Weights of a small GPT-style language model, trained from scratch on English Wikipedia: RMSNorm before each block, untied embeddings.
Each number is 128 + 24 x the weight over its row's rms, rounded and kept within 0 to 255. Layers, rows and columns count from 0. Numbers have three digits each. The size before them is the row's rms in percent of the matrix's.

# gate: layer 3 MLP gate, 704x256, rms 0.152, rows 152-271, columns 0-31
# up: layer 3 MLP up, 704x256, rms 0.154, rows 152-271, columns 0-31
# down: layer 3 MLP down (transposed), 704x256, rms 0.0856, rows 152-271, columns 0-31
gate152 100:107120142116102150116167119073154168107136111120099153144140087158100124166106130137139136139096
up152 101:111147072091111139131172141160108134109090130156124089142118134127148146127156115139125109115118
down152 101:116140139087142101144133106128142097156134087164110106119139116146124138129102121121102142099127
gate153 101:137112125132128112113115132133136123120138118116129126144085171175124128144063073133131150137107
up153 102:154112161152132182126124106170144168107146154143151116123101136097117133129143133125137107155153
down153 102:135135136155103142094098169115125148117148122130104137103116111114095125140179097128127128095134
gate154 097:105101092139129105071126122162112120153095089133118145143140141145128123109127112135128139153126
up154 099:137110125179134156118114145111181098129152114132147076170126091155109144157131109141118130077108
down154 102:135141145088145089088091142139089075148128146120125161142114105159081124140119064122158124158168
gate155 098:097145111107140116096132127090132100152170093147100138128091112078118122144092104147107143090145
up155 101:113161142112152125118142117148126154138157137132176114136095107153151134137173143112096152186092
down155 102:160121150095128129152105097123140132142130133088150131110088120173144092137133118118142136160139
gate156 097:139151119141122117154160124106157140129120109095139126145153110098082101113106168146111132142108
up156 101:109115109133121174108128111142134114150106142130149089147110146148137118108118125091116117097158
down156 101:143129161108090168156081179122094084187156168103103137114165108142150117121107160115105116117135
gate157 105:128122108139157106092115136128139123175135145096123155121140119115132147116106175125113114122163
up157 102:134153134137138146137091162102119139151054092092112111120104128127129116131164160132114113133168
down157 104:147104082143159115111113127137134124131141099109098105111150108127106093144128125140155119125162
gate158 097:102103093128124155150185149098132088109116114154122153137091136109127101167131122097128088122133
up158 099:118112090118145159132104096109113141108108154125148129154124120099121128136124069106139125111128
down158 099:185111170117129100128119111171118172154133109102129114144171107144102117147161125111103125137123
gate159 101:095109124107116137165133183065115155165083073108115163116139111120119106102162161159078110153136
up159 099:114161116129138132132120119124108117106104148145129147127100183094106109094112117102136179135141
down159 104:102130159147104102140178133147145118140133128153118124113117188151141122131138140116116137114117
gate160 103:163115146149090116170162161161112101149135148100143156122127138133125126158119165154137140127117
up160 101:117122131125134074139132107076131099073134148120149136144129161142108158127170153118104081116132
down160 104:166129120077144120157132129121135120131135127142147138109151138122141138165082125103119159097121
gate161 102:174137130110157128088124171125128118144107115097116114133102119139099119108074101128175141152149
up161 098:079114137120078114107122095116152114124125111110119156127126133077191128158151117146108132079186
down161 101:126140130135141145146102094137095110056100094122112154137082113131106140118093161138159112144117
gate162 102:158111123146108115106178113119148121090128122129148111113122094091141143097147118130119129146117
up162 100:128155137139141149133124144108141124132133147131170154156160149126103114095143168142139099131139
down162 102:087126160149150149102112108133109083118074122132107134111118138133143135113097132104127110114111
gate163 102:111144105092087091105077141147081111113144127100147164151120140110105173115141115120148098086117
up163 099:138118127125122100150132145122128186158112139152080114147142153157133066160095169105139151151153
down163 102:099116053097142101146115121126112137109138151162153095156099107129110129140111075118096135127150
gate164 103:158113118165147136165174093125145102115167139120122158104148121139123107087112131141151122108151
up164 104:132191134144164124145133164140110099175144128126124127133120090110120135125112137109100121120130
down164 101:116102090133148159127133142118106121124134123102147140107111128149115149115130126142114171140178
gate165 100:106147113116121114114138130107136114118157144137155098097125131172147163153125139128124142137107
up165 103:133149173119119127161132134161155152149181134130186089113120134091146121158096141123107096179080
down165 103:146119116179127095168181162083122166104115127121121133103105154125110158148153120120136133135099
gate166 098:108099073134101143165136146125125157149144127152071116139128140169131163099105100120132129137108
up166 102:114113108085147071163095098120097138146121107143111136112151125142115135062138110139144144148133
down166 101:140122110108112132131167120119138152086098142084123143147082128123126125124154141148118106106132
gate167 100:108142131149084168090113116116099124126146120156127124105158132126142102129133110110132189143130
up167 100:174116080180110168103100126134105162177126115104124122141160104131125153151168135124119143106106
down167 100:101167085132149136108090110111154142118124166147187102107135155166129134088117106117150129146115
gate168 095:118128118139122132099156125151127110104146109147134103180148130097079171108134150109130069144126
up168 094:119099142135163111140114092108103106131097133115153133154183117116116122099141105160101114132170
down168 095:107121200136139101126090177108167152141132114119102154129165123078124144096148077144073174117123
gate169 102:126119105113134114167151146145147131072130126113157102096079113102158141134104124153127095102145
up169 098:113086109134180108124146108149131128081169138139150144104142125080149121086153128119137155154175
down169 098:101138134108100083141115129123149099114086099136070122101154091118130118142121144105100141096141
gate170 098:132120111061118162119164136145162138115113131222141145091117126158129120147112119112124137090099
up170 097:100140119132130122161059061127163098156123105114172126137127092118115100120117168104147148121155
down170 101:133127119132098175133106109136129117151133158142155120131131139093149117134122125129174135149103
gate171 099:121076122136143103092144108164147148140132108117151131116166086132122125095110096145171137117117
up171 095:120111094089172090113133107062153152149127138107138132103125130176153150132125175141152106154133
down171 097:127190139129134136088131109135123124141168110137139115169085081124129151140141166135125087092161
gate172 102:129162103135138127134086168127133123168100153122095161140099121135145119102096135161098174123164
up172 105:075140068120157117127083127115113157134159104129118115160090119139150133111075146133115131105163
down172 099:110141140116106131118131130127158101150117109141104135070132143157112149134140091122102149126136
gate173 105:121105094145093183156127104106138140111155136111146125137130122139140101099110118107134154076141
up173 103:140175110093123132112118087121143108152135131153137109144131112136147126072119184101138153101128
down173 105:165112136139151171093164107122135112142126170143127130130140153084133122172128140096135185192122
gate174 098:114137136149106097115180116152125115145105097137138131121162140147120127122116112113116166162131
up174 099:134154125111147137131118129104150058135132108108113143132113164066107136130137149104138135069159
down174 100:155101083119116157144157180109137132089112117149129124143126138127153166131121130160131136175104
gate175 105:130128111113123102136132154136144120137134107102156133157170119146156124124142109139111118105116
up175 101:098094141132150120115128142149119127122138093153125103105146107112135096124149148105096119126157
down175 100:128155141128140134138147129117146126103126093112111104121112082117126166096115181113106103147187
gate176 096:117122123065082125125086091115111119119148164096096055129078101117118131158131106124131122091104
up176 095:144132113155163152139149116124124134129114174135163163121084185149086123181132141098098136152127
down176 098:125139139169132131102158091125116069118124093137132139118107154108072112150174111113123115110141
gate177 102:122106124096144145155135125125128125170145143148130176122103137122169111112070130123087149109141
up177 104:103134134090128132162178122132119096129152101143139151123123111132092145139166084132147107118156
down177 102:141157096105162149129105109144163145100098107124177129144130123120119130168131121127119122119129
gate178 097:085139111078190114150114144160133145124151136112123145137127120121160073136133129129066104147101
up178 099:136103125107093136131136116131121151096111136153167157094128117156127125100117129144151148112128
down178 100:116088139133092167139102145123135128153117146151117049066099083171115140134186060134104098135110
gate179 100:145114100140148144137100135164116162102135156147176131107176127174164144158137113169070092109132
up179 100:176135154102080144132096133153129159121132104086161113147170102127106130145132152110149137076087
down179 101:108102121154122109145110118106129110138137157185150098148121130206090109122133150132101130116162
gate180 106:106150129109133125133093110120091163093141195097133131071131118131118131113100134143171127129116
up180 105:111106100103146076184138111144168121166068118146114169147129169103132138101128119109105099109144
down180 105:126138126144155147129115117134105151137138094160115138108125121142093144087129109140160129116147
gate181 097:133127137135103118139120075119140149125151155120086085129142119117157154130132132139102130098143
up181 094:107104111135161099166131175137145139115121159156103132127124147142155140095125134160145112132082
down181 097:103142115129096114145171125129108138104105125132180123157132143101141130123083145110173136168155
gate182 094:126147153146117148109163125139103147135109076108168128109130127128135174074171104102136161126163
up182 091:167137151086107140160120117167137142140153090133103112137089156137147129164118119110120131148086
down182 095:132122122125159156113073112128170150119119138123147093106112112116164138157114102148128137149083
gate183 099:120137187113153145141102170137151151153175125135108128139156113105150098102124117136159118145117
up183 100:094155164140070121161157148091122134129147148126111145131153143108097134133164113106122130136159
down183 097:121102129132163160175166169128114131141098138141093104122129107121131065154099125153143139118135
gate184 100:149118097165125135160137135150154140126131136123146154150108106163129119104075124074139103152100
up184 104:134124162085184119123120113107132160153149133120127130111104121102153123095120120119124117154119
down184 104:153118170112148154137100135126135149111070112143148105125127081159127138086130109166123081136117
gate185 104:124059120179084085108144142142153178152121133118141153113122073131131109129116134131140140130100
up185 100:154174143118094148154159115136118122148143156145144080173116130134146109112113146118169145132104
down185 099:112114141125137102136134159117111139153077111103129104135131116097157107162140164173148130134131
gate186 102:110137116168129146124200109117176122129119149110128143148137106127152115118107131130155125132131
up186 101:138167138144102117131097099183104124151164071119135134097099154163160139147094139079106137090131
down186 099:102153155110166090122125126136132155132135123105118142179137108123147154114113138132047136127133
gate187 101:119146103137121151120141152109144154144132117165103112160163102145148125110130148120142115131133
up187 097:120176148157149140129135104156089102157115141153159128133117110126124107151134160179191101088116
down187 101:147157176106175140182140146109116105102181127105168130179100156093089079151127153092114123166141
gate188 099:158150150112116102166117147107117135161140122117111153149154126151150144144123108104111109115197
up188 100:184105126108141118124129136129140151113132129119134126129103116092122166103145157087112115133173
down188 102:121153117105181180118063121154161172119133124100091136104168156112172115100142172118138149147127
gate189 089:130107072104160153115117125111167168123134120138151120114141146116088130120118131109113166121150
up189 085:115092140124143131084143099111140149129156151117150146155186106109106141102093087120128114087158
down189 091:113111160096157151122037116108153172159081110123179094128120152145129132126124129115117152183118
gate190 100:140062103119153152124118117103092130140135119079150165085148130157136106120165128165130159135137
up190 100:130106128122179154138113143128143108128126138074144126106192149120131064097143086077085096104124
down190 102:143121089157109150148162144135184138121123068101141143093170143132136138096129097117118103107148
gate191 097:102106182101106120144140131145147122141107115148110113142108102169106128135146148144132150106113
up191 100:154143104136137149105135142151127160156197143162132139159090138151132133117134162162132134140157
down191 100:079117159127153119132124106124129134206119158162110168114179107110087130151135152178152099126095
gate192 099:132113162094178104099106131198092104139111132131162154165114110113126107147132176123146125146176
up192 098:125160108079118110154134135110156172084154092129119145094136159132107136130118086125119146115109
down192 101:177136171165104152126184131093146126165140110136112139140096120199141137124120152111107153111138
gate193 098:136145125106158121136125129118149124125148110079103152139150109101110150123136133117138117151128
up193 097:129139143182168153150112154121128097088144167145105122108150133141126149116148126129096141115175
down193 103:135154126118121097120151141100123144114157158107123167130136114146115122114082180113156141107143
gate194 100:125123133140151159098123131206129150128160098134095133119116081151155151127122143148136108118144
up194 101:101124111140149109136150153141132128176097174108146107107116119096128133143157149116164088133104
down194 099:088116131123123134123121126159156125100137093122141065129153123155085150127112139119106112145125
gate195 097:132148083082122133149113133126138150141149107094156121094112123127129127130084159113123104136126
up195 102:166200123096174171120090071160141149126123109128165117099116102123189176132123114113121113091102
down195 099:152145132132076122118135138106089153142128129115144112139105159143142138099132150125123142159132
gate196 096:114117108121129114102135117144132153138157091137121127151132106172129151142138116143099141112133
up196 094:074089129104156134072145139158176109117109088146151148152117103168131143148119163108128154164159
down196 096:120135139098127145141114120099127135172135124143111145123137125126137146127124117122145105083098
gate197 105:102163109153109142132119113087140124178125120120117158136066162128121081142136136112104174123148
up197 104:115109119152085185108125120105145117140146169111163163124099094155123104142108153137093091115142
down197 105:140112127166144175132124133142115140149129134128105153114113158128143127164129171104091087130111
gate198 078:115131136144167143126097102108139186097110147136106088144057095094075164120124151140124114100091
up198 075:134166117161129093125136095126080126135119104135140140127173132169136083157142141103145131132149
down198 082:155118114122113106117133134141109096151151150137140151104154183185167133122130123136164142152142
gate199 101:156112112129135124131120093164135112127128169102119141151154124108138108154159160128180104159111
up199 105:095156144111122104114147105096149155130131149093132129087080133140093132134137107127129157080146
down199 101:113131109126143127111115124110161125172086115114091127090141151138131129145097139140107142132095
gate200 095:159109157111104157141121166152128127138114159123167118145117122169123179130123123135137127136135
up200 100:140139124081091161177074140140118105109119109118171143147114137101106142117087103091157140110115
down200 099:082158113150094125113105157120118139127141117115119155144128144135079153161073118129124151118138
gate201 100:134126111134104119128129115093124123120160114118138182163097126117138114148114168127137103148172
up201 096:135092137154126125092132116125162181107164144157152096164113107114111096122109156173145167138098
down201 098:109159148127214163154072123111120116092130154124159106075132164139139102147167128085146117132150
gate202 099:159107110121113123128100130123142118097155112126091142128080172087083170124082145125081124132131
up202 102:115107110117120133159173163134138115121143154091122081114180094113107145151107096124165125127117
down202 098:151120107111136093158132132129131149135110140123140090159143122143143104150122123128160156120111
gate203 102:135127103125105164119127147129157148136118091138121121137155169133091144091106149131105126096126
up203 105:110136151137135114133149128123109075116111112104164163107142076130117139164095120133135130121091
down203 101:135095083137126145142139146085121117084131124086131133155135168134116154149121102127146116148130
gate204 099:185154134157135130132138138112123149115148124110063151102138139122125153147124126088109157117144
up204 100:101165157090133134133160129171137150162131172081142110131148118118182134106144100106133147141095
down204 102:096158130089112142139137126148145146137147108133170130149140076135157167152171144105105079124152
gate205 100:118129170125116169118183107145122137108165109121155141100150102147098105176100140107137106117118
up205 104:108121132122150155155104149100115145133136120154171129115118122116141133163121142125113122104150
down205 102:169110169132099083137128098117176125130165147165124106097108116115110127125114123145137160159174
gate206 099:135118127135119122126096169107109126119096145127136122108172138185135139123116125094152139128118
up206 099:087168158104114141085157122124120099146128089150144136130137089108144122177155097145113126142118
down206 097:119102107113146111137109100140081147090111096101102157116098100125112103130113175157151140163140
gate207 098:146106080118118106115167147111120102102062114098143107105121122108096139132130136129151072121141
up207 097:129127134160152129141128133155169124132095102159156050103101120152142138133104142149116134126130
down207 100:139118092139101143152104123153087098131088111096111133152127138098100119102167106113134107141141
gate208 099:133140153121152115150160089130117127153152097138123106137135150130082162153130135119105118096126
up208 103:150153142122167099094117152097111108147152097121074147110117144103133114132148120126135189109136
down208 103:118098112116134120121110096170120155171124132154126067114163150146096098149124159105145120093121
gate209 101:087111110126117110141114121141125138161140126105102105127148141095113147103140143182119118094126
up209 100:145105112125181107135137168152104143148126132140120099146113127121138161113097119149074115117127
down209 100:135142155151150110139117104191133146126133112116119132140123103053110122091144148120121117133121
gate210 102:108124116110154126156136127121144116133134146102115130153122138158146112094113106092179105121095
up210 097:145117103130126167115114125109131149172150146140138183150138132119098099180166169169116126129155
down210 100:159163145162130134134133125119132133160139099107128112163111119064122150087152154095083128133104
gate211 096:142111122171133114103123136120172132173168063104099147131112108152108128129107068135128152127120
up211 095:130138115074135147143042150108097080144127112159131106114149089104125147088139116129134127156088
down211 098:148109128079111129164132150095113109133146132118129136160156124118147115097147138140187128117114
gate212 098:152109116171137171165139106080140108126156131119147125113114085132138167139124093122188118140137
up212 102:109117108143145127116134143102129137131130100108128127151108118114127162126110167125097155102116
down212 104:119178145089131155119131153087114136104158100095123159095112137067108147100147111145117154135162
gate213 098:135144158160156115129155179120147095152088092135152143166104098123119124118189109139123129160157
up213 101:081101126083094131127134077153125167123109088115109150096099120092104118115121081140148135110113
down213 098:150116189118109124099131110136134140116136135134115102173102115129115130091069132165149142148069
gate214 100:137137155161127196087138164108119145125128136109128134122161125111111150150113107094133109141131
up214 100:092121107177118127107120120089134119081161103103133124156161152148101118141127095149142147145104
down214 103:108145162121141142164137104106083130131146119137127147117175140090157142082166093131150140131147
gate215 102:185176090147123182142114122130167141120101148176146104118130110106114099163100161112114143135125
up215 101:128144122142158157144137108148140124163122084123109111127152136135102170094140140131081140131110
down215 102:144179116164078158107070160198124172149118128119141111131092114076171134145127121153146170098133
gate216 100:097109138133149150101113134134132102108116132118140128159118110138127145143083125123122138142098
up216 099:159133131147139092137099120120118131106201170110104145125145114113169114080133120104163150094148
down216 104:118141090150096112115101156126171085127148114156166106146173122095099143118121115111110126130129
gate217 100:122116168105087132126123163123152110112122106146182117163108166177120085161150136105127154061099
up217 101:085124143145078112122076118132121142098166139171143144090123126129147135118126140179129131175134
down217 097:138137109114123109085127120120136126132100096145110136108157133122110135167108135120092128134117
gate218 098:121155144122152146136143153096156094086140186149061085144124115096142099094120119139139127097117
up218 102:092134145139122189125148121160158123103127144182111137102132062104145096104134095145148155157136
down218 100:162077123163145139110116144094120095107138121127145116090134124150145136126137137115132173165120
gate219 099:177128103118138114133106150153149146147083111135147151119113081163091160151127147112140173099164
up219 102:154143107114143168146135178139135127171116135082123125091154148117164109123146115175106142133165
down219 098:170149133122186171113119142149125148124112138127122175142113153151123142141148148124096148192142
gate220 102:124128102095134154108143147115130125161104128128149150147113106151086122149145121141139118130199
up220 102:160108114139142112094127126184126108131139112099110157105149159140142111125096123103137114165162
down220 102:130149102136166130123122086133100126127122135148161147139069077106130125159115141123067095116141
gate221 101:147138119139141131105080124126143155146101114096145111085128126082130168112103112110100092061115
up221 098:138141129172095177139138129096115080129155159108116121126137132104085120124124150143127124141117
down221 100:131167124138132117125097154163157111131144124123143116133086151086082144152114113135140156135142
gate222 103:115149131144126117127104118141125136150101133117154148141181136117139119105133129118157128130088
up222 098:142149136107136089127158129114104127132144119123046098125149078113134104160120116081130129109111
down222 100:134120132113159131164130107088135094197124109120128085147086140160162152143149091143122100085123
gate223 108:142082161112141119135116145111164125136122116143117101132095134154103163113104126103109143131113
up223 107:095115133166122103109149104162113127111107124124133088111130138106144133142143122132125095128152
down223 103:153163099131110139151132103121152110151132163112133147119114131184115096173133109168158159161191
gate224 103:141113114131105121134106115151123147110171095165128115095180118126102143137131159137132097098116
up224 103:125141078149145113149133093127125143119096119162122093095143098107076135114100095153097118136156
down224 105:109147139149135147119132117110110150167121098125145141131195085133134136107126134169116108129132
gate225 099:143086116130134132148092119115137155148119134117149141099147136124147142122120124114109118122115
up225 100:130132111131124162166104150125108142168144100093091142146124102138128113168151150174091092108132
down225 098:091160167113146138169163078139121108144167172140174124089140158136165147107102145150142108128166
gate226 106:144155135116109122095147130130133083098125137091111143135116146137171142156104130145157121108119
up226 102:126123121144128152131136118093132107152167110119149132127105133134121107135142133111128142138160
down226 100:107151138170136154100132138133134123150166136187122105125137140095184100161115111081134100118081
gate227 101:135071102155115139150103161120081125108108076136125131137105112115105082120181109132140126122107
up227 101:120150144119097134142109125132180129130151139137120169112155158114140162168108101117144128110141
down227 100:113149138163126141137136132126107117150159090138100119111175135112121131150093094088116108174117
gate228 098:134159109070141153139145123099187156115142138128125140087136132070160155145108110144119057126131
up228 100:087124133123160098144121163125136140133149145166111138103133120094116163157120107118086103142147
down228 099:100168111141118175122109155134106134139163125104123109107102115122092077148143146150149150121130
gate229 092:136141133126085146127116130169166142183111174127116116077103125124126069116127130111105136150157
up229 095:153136154168128165128166105140082113085119098108136127172159101109184120138156130096192145088132
down229 094:138089140153083195149119107175127112125158161129140125139144087135126096132127146138144108160135
gate230 102:137196111117142114099129133136106118109140128097079120160133146112116153129123107102103123134115
up230 101:091122137151108120126103091103137089161139120155108136086134117132124154095124140122111152071114
down230 103:122122117123113116101181119115129170083136108142161165151097147128158131156119128128106093194084
gate231 099:118114101143136104137097124123144187102156138152118130185161134148134075140103131139146149141119
up231 099:115133153123136151152147122148076131113108165108124136105166085136102152081138136116147150164152
down231 101:113118113128125145142108117113153147097109128134108106134168185102121124153102127119130138123119
gate232 100:121149120133120161121154101102116088135138118127135076086101107091119144116112125127113144133137
up232 100:110146135138098143109181111107117099104165118109143157152099143155115148129081090130139141154103
down232 101:155173163148160113099084138102149139128155085143151158171123133131112137146132142152092124130145
gate233 098:170088163128124130162133137087081096125128163108118127119103131100096124151139100097134142130128
up233 099:156127102114116140134148150129112080157138090146109100133114136135126140122122212143197083157124
down233 102:115144164154159142164160160112116121133148138087161118122165114123124120118149119106157128160128
gate234 098:136143147075178150133168121135139148138163153117160118126130143101074157120141134128122109143127
up234 103:157098119141129090129174150103143123151108130124132107129119072136105120133130131149139090133146
down234 097:132161161153141104115101105113145123166155168120158114166144113079123111136127182104072112128106
gate235 101:149110117140068171100174129153102115106167138114172137135171109116145115117084092164151132164076
up235 102:144122151138086099130120161137119087107154130102094150084109101162179114148115110140130136073078
down235 104:130142158147131150124097126137091096125076100135118082141116107082130145156143134137134106145142
gate236 103:100099119099124156094165089103131086117145134102126146103124115141138137134100186109131084098128
up236 102:154150106110145105123146135112141139157119109091103121137126121147142056117137118122111165157108
down236 103:114127150134151120124130153087144075123157166145129148108141119147140094087103081122182139116105
gate237 094:122117160169104135177128172095187106176149136113115155105124122156115129110100145116120136101125
up237 096:104137104097154151111152175163119125129105112142125157128102127097104151160181117179183127100144
down237 093:167102096102134139125105074175144122138125162118148129117117149135169089089131142152174161117152
gate238 098:099087137137162146131074117107145131127078124112087138161131136113101140156115152133116099120146
up238 099:097153116164172161089100113102121146123147134121154149090139091104133156114117131091137135117153
down238 097:125126073129102127145170181143139140132138086113090137121142119122149156140102124132124099081081
gate239 101:156146149135082077120142138105136121126131127122167121096120093082119043173129155135119099113085
up239 099:163080098107130136181173144116064161151057116164099155150140134126133122148161103155134109106162
down239 101:115113183156131127127112108165114122138126125120141147148150138143121119126172113141116125097155
gate240 102:122088123121129111150120174116100139134098108120122158130163104118104129166150099157154101141107
up240 103:102108144139136160131150128122123105157156107117099120114142123110093127132103129132129140146079
down240 099:120154133101109162160094096116136162110153162132135107173141098130106141100152176138133135129078
gate241 097:131133093168128156103175143071137117116167118114172103142169130149134114180109123128129154101140
up241 100:118164163098168140152075098136134117115155108098114102156131119133079121118149130129159113103097
down241 100:157160187102138092139135123178153130113113088122135114095093098130121133148104158131155136137100
gate242 105:152120157157102129090135175071116071090091112125103168142100175088162162121121145150137119119145
up242 098:119123127095128125121103083098088153089150133101087160127134133147148124126136121129142099133141
down242 102:151123107180136134126159093115105140135146097163154163160107158130131124119169108159123097123100
gate243 103:106128145135138106140109112124141137165107113106142125147152125095178079083149121195126126091069
up243 100:099122165126138100154088117152145153195117130121172103125154186102173162070109120148129146137080
down243 100:103096117172093131143097148103111172123182109124129147149113154149135132157147141093139129158144
gate244 094:146151164146137144138110134129077129145149126087140126133096163100135147127114138152127131159121
up244 090:113136096117147119105111117137176131078155098151107130166185118132130115122143108110124168120105
down244 094:132108111135136091115075169156152144138133154113142150106161122116146098127122161117128108108128
gate245 098:178169126089178107105171145122136122129145086096155172189096141101141111117108144168131152167107
up245 099:111164108093124150121148144126179125161144107120131144134130138126108079117095122140141094136111
down245 097:136153127122123137118137117136147055132126083136114192117102161098079137153108141121113156110099
gate246 101:113148119123083069107119137121134173151125155155124100108121106149123149172141104109118116148102
up246 100:090117139139106137171187127113137142125128163141155132135106119136135130163098102112154151135138
down246 100:107129130105156112131177103162149114108133129182121103146121141141117148119078108140138100148151
gate247 104:110165116132145112120136196163125189114150165152161158164135097136176153118186114125143148123136
up247 106:171106096171151132164182143089141148154127094139134113088130167134126200081105113143126093129140
down247 108:111138163109127062123131156126140133125137122144158143126149108116146199111157123127112153166101
gate248 102:075165118145161113149158102115118121138159182136126113083113094169111152150165138104116110155167
up248 098:121122093126100156147123105125100138175173129112126117110115130122113111159151144099143158130154
down248 103:116128125108152161147146120137097128105124120128123122116133113169100114114146143074106156119121
gate249 098:129133118108173112140111122090164155156163111119125181133116127157083093101132135175093147131100
up249 100:131136110112153180099107166124120130129145072130103098141130116098140111147127151107136152125102
down249 101:129122156156129115107108132104116181179100130138138089146121094145135157139135136129105089137116
gate250 103:113094131073124142138155119120147105107161128137069096089092134107084156088122157102093089138121
up250 102:130103103155160143156109138104143155132135128114133149100169122141073091145138123165145155118120
down250 103:168101125124151114086129154111113124131119147117158085142162137111124109122127097084151127112163
gate251 099:125145115148113123167146116157124132131113120162129100110140127157131106124136153163140101139199
up251 101:124151176117133107126192123158130086107129152078157081139154121136110126147135126111087105141127
down251 097:139113176132118099135150128148094092166139144097130138131125112195130113135110118166102139119112
gate252 102:116129169151124113141154159172156065144129104102175157147162101098150142100140120106142111075132
up252 100:120143141110123133136103120095131140105128112109070153124089088150115109108116133100156096097125
down252 099:150099148118114105108118170152140094170135110128169113135067143130099175149119153129105159132113
gate253 101:152134121150164134172134122140182108146138149083142189097120120131105136150091079136113164145138
up253 104:150155143143106140116119151110177142123099113121136176140117100143101094107070077150148155107126
down253 103:116099115156121098135135065111144132095121148111159144111073101141150082129089189156151160139119
gate254 095:158102164070143097184142148093164097152108105129123164111135127097125113125118125086120095140111
up254 097:168143138146119111103153111122087153112096102135098143153110108128136157127145140159113147102114
down254 097:137087106098137057167118150151110112120145104169154092147101114152146116078121143126144131142119
gate255 099:136139111156160131114113106096156131098148138125127133104157140158099137136110092123156093080078
up255 102:106133086074145131142142121152117148178107096161144137109161134077142138107141130121138136154100
down255 099:101165073111140161107105191145154138112120113121135121145133138128112133140157154112150148113113
gate256 102:136127063141127131130139114108083164135132114147118111071125122114107123105120132115121111159171
up256 100:153135131156147132123145138111114148117176107129133147146103123140144146139126128095173144104121
down256 099:092124113116094098165166118106134168132139149134134121124109151117118145122132123129148126156097
gate257 098:105127063140088181131139089127145124131165136086116111114174103135099144112140105195171143149141
up257 102:136129152121132138147185149123164132117114139125145149152147130140144092132121131106120105113078
down257 097:074147130147142114143187133137116121091114127110129099096163084113093116131092149124088079167146
gate258 109:103135131174135181096080123095110108127136142154115115133163171104104146149129139146137143105117
up258 103:108134177130106113157135125134112099128161143143092103139155111124169131157162096139164124111110
down258 104:197137098096145148114139116117128116142125110154098144092100147156107139098134131137138098136146
gate259 101:132132152120121130146110121096126140132178127087089131099123100095123122126104126110114138133113
up259 104:141170147139136132142150119122148116122134159074161146153112103106150132126101097152106112116117
down259 104:166120130164178125164120119134103139117090086128131084091135108129150153111111130135148126136128
gate260 103:144149107136148142179123182158110130106128131115133185111171123146178143146063081118115144116105
up260 099:131151118139123117141089146123123149108132159134187122167110093090161154150123163120137112153127
down260 098:154175137150167140107138118166129124125163134144100108186097174129123107153149167148169118114114
gate261 102:143128141083132127124131124128142120142074076169054145143116120166122163123150138146124129102117
up261 103:136101122122129083170116137102132162129131105118174140105115107136081103131078129158149121151161
down261 105:126091093128129142118143144078103115120190128091132113154143130097120138139122116112095143115132
gate262 099:141139128129135150163130128098147101138131109106121132152131151147123158179136136111132132123143
up262 103:127155113124108152104102123142152150127080131107131152131153102127161109136145116081117135163128
down262 100:144136147111135087122166170126145129145119136175148122104092108156118144083095108140126108142093
gate263 099:149112119167114159098129120123140124128127143079124106092151118117091141154152119165082139132123
up263 102:122083161122100115102148144119108167167146110095138138167141106108114120112107129110151151094142
down263 100:121150138159058084100153105136092114097143146115146129143146107164097135128142129139083149106121
gate264 104:119073126147127081069107130129162147129153168139150132114093148139138150104171133152143141123122
up264 103:129119136134147067093135148144105070128163139122119084096165127131114120121137153105141139154126
down264 106:110157137186173105105137148092170110149121148120143138135178147137118143144143138145109156132117
gate265 099:107096111123098130066119080105111099129137108146115104129109108128127137129103140101123095096159
up265 101:123149137084108146113118125119106136108144130155092115120111095117082139101145113132115145095142
down265 098:165145155157125169133150122116145119124113112124112090116202141096104138165143143108082120128132
gate266 103:144175089095116115141148139073102145164097131099109084108114142154133112138149132147083113144111
up266 102:128099133134075093132098127121126125107129101113140139133175101116127111113129138134123127088135
down266 096:141084125110146122150106124121185119118117136115102085074113096162174145156171134163147106141124
gate267 105:161107129117120149112149124143136174151165138138154153135123086169170150148122124130144104118154
up267 104:187172137168118124140099144119124115152115140116077122136160155132127122150157110114095090138134
down267 100:161101087130122099111099126114106164083122115116138125161163077131081118162124117130100114142120
gate268 104:156131124120089119115166143125160153117114157117104156105159081097156118162071117131116135112139
up268 095:102133152152122160167149151105105153119106098136134127144117129115098094105123149066161152136122
down268 101:082130144125149113095113131137155129154138160140099089088122152117157082095152076119149130138150
gate269 101:103148145130081107136132123121117124122125144098171115110195100140147152109164132118134119122096
up269 103:122149105125151147109144088160175156076162184140158161131147145179146165148140101124108125126111
down269 103:157134141108112112119150132121127106161071145111126133119176124119110108097121121151199135140124
gate270 094:191122113115128114101123074146133161145176130092120128133136142128120093158154139146137093090105
up270 093:117158099104174102114131149103159134147072129060120166120152086134123149132088108136119081117173
down270 098:153131114114122136114044129094131104143113119129142097164146150110068125129132103115153133129145
gate271 102:192131160094123128149127137119200088174118137125117108100176128161122141121147139148160116132105
up271 099:110138141097099140144113118109074135134098155169137134116127146129110149125165083112133135125135
down271 099:123125153158112153129071129125139108074158162106096117106144119138167119107129132151146161137113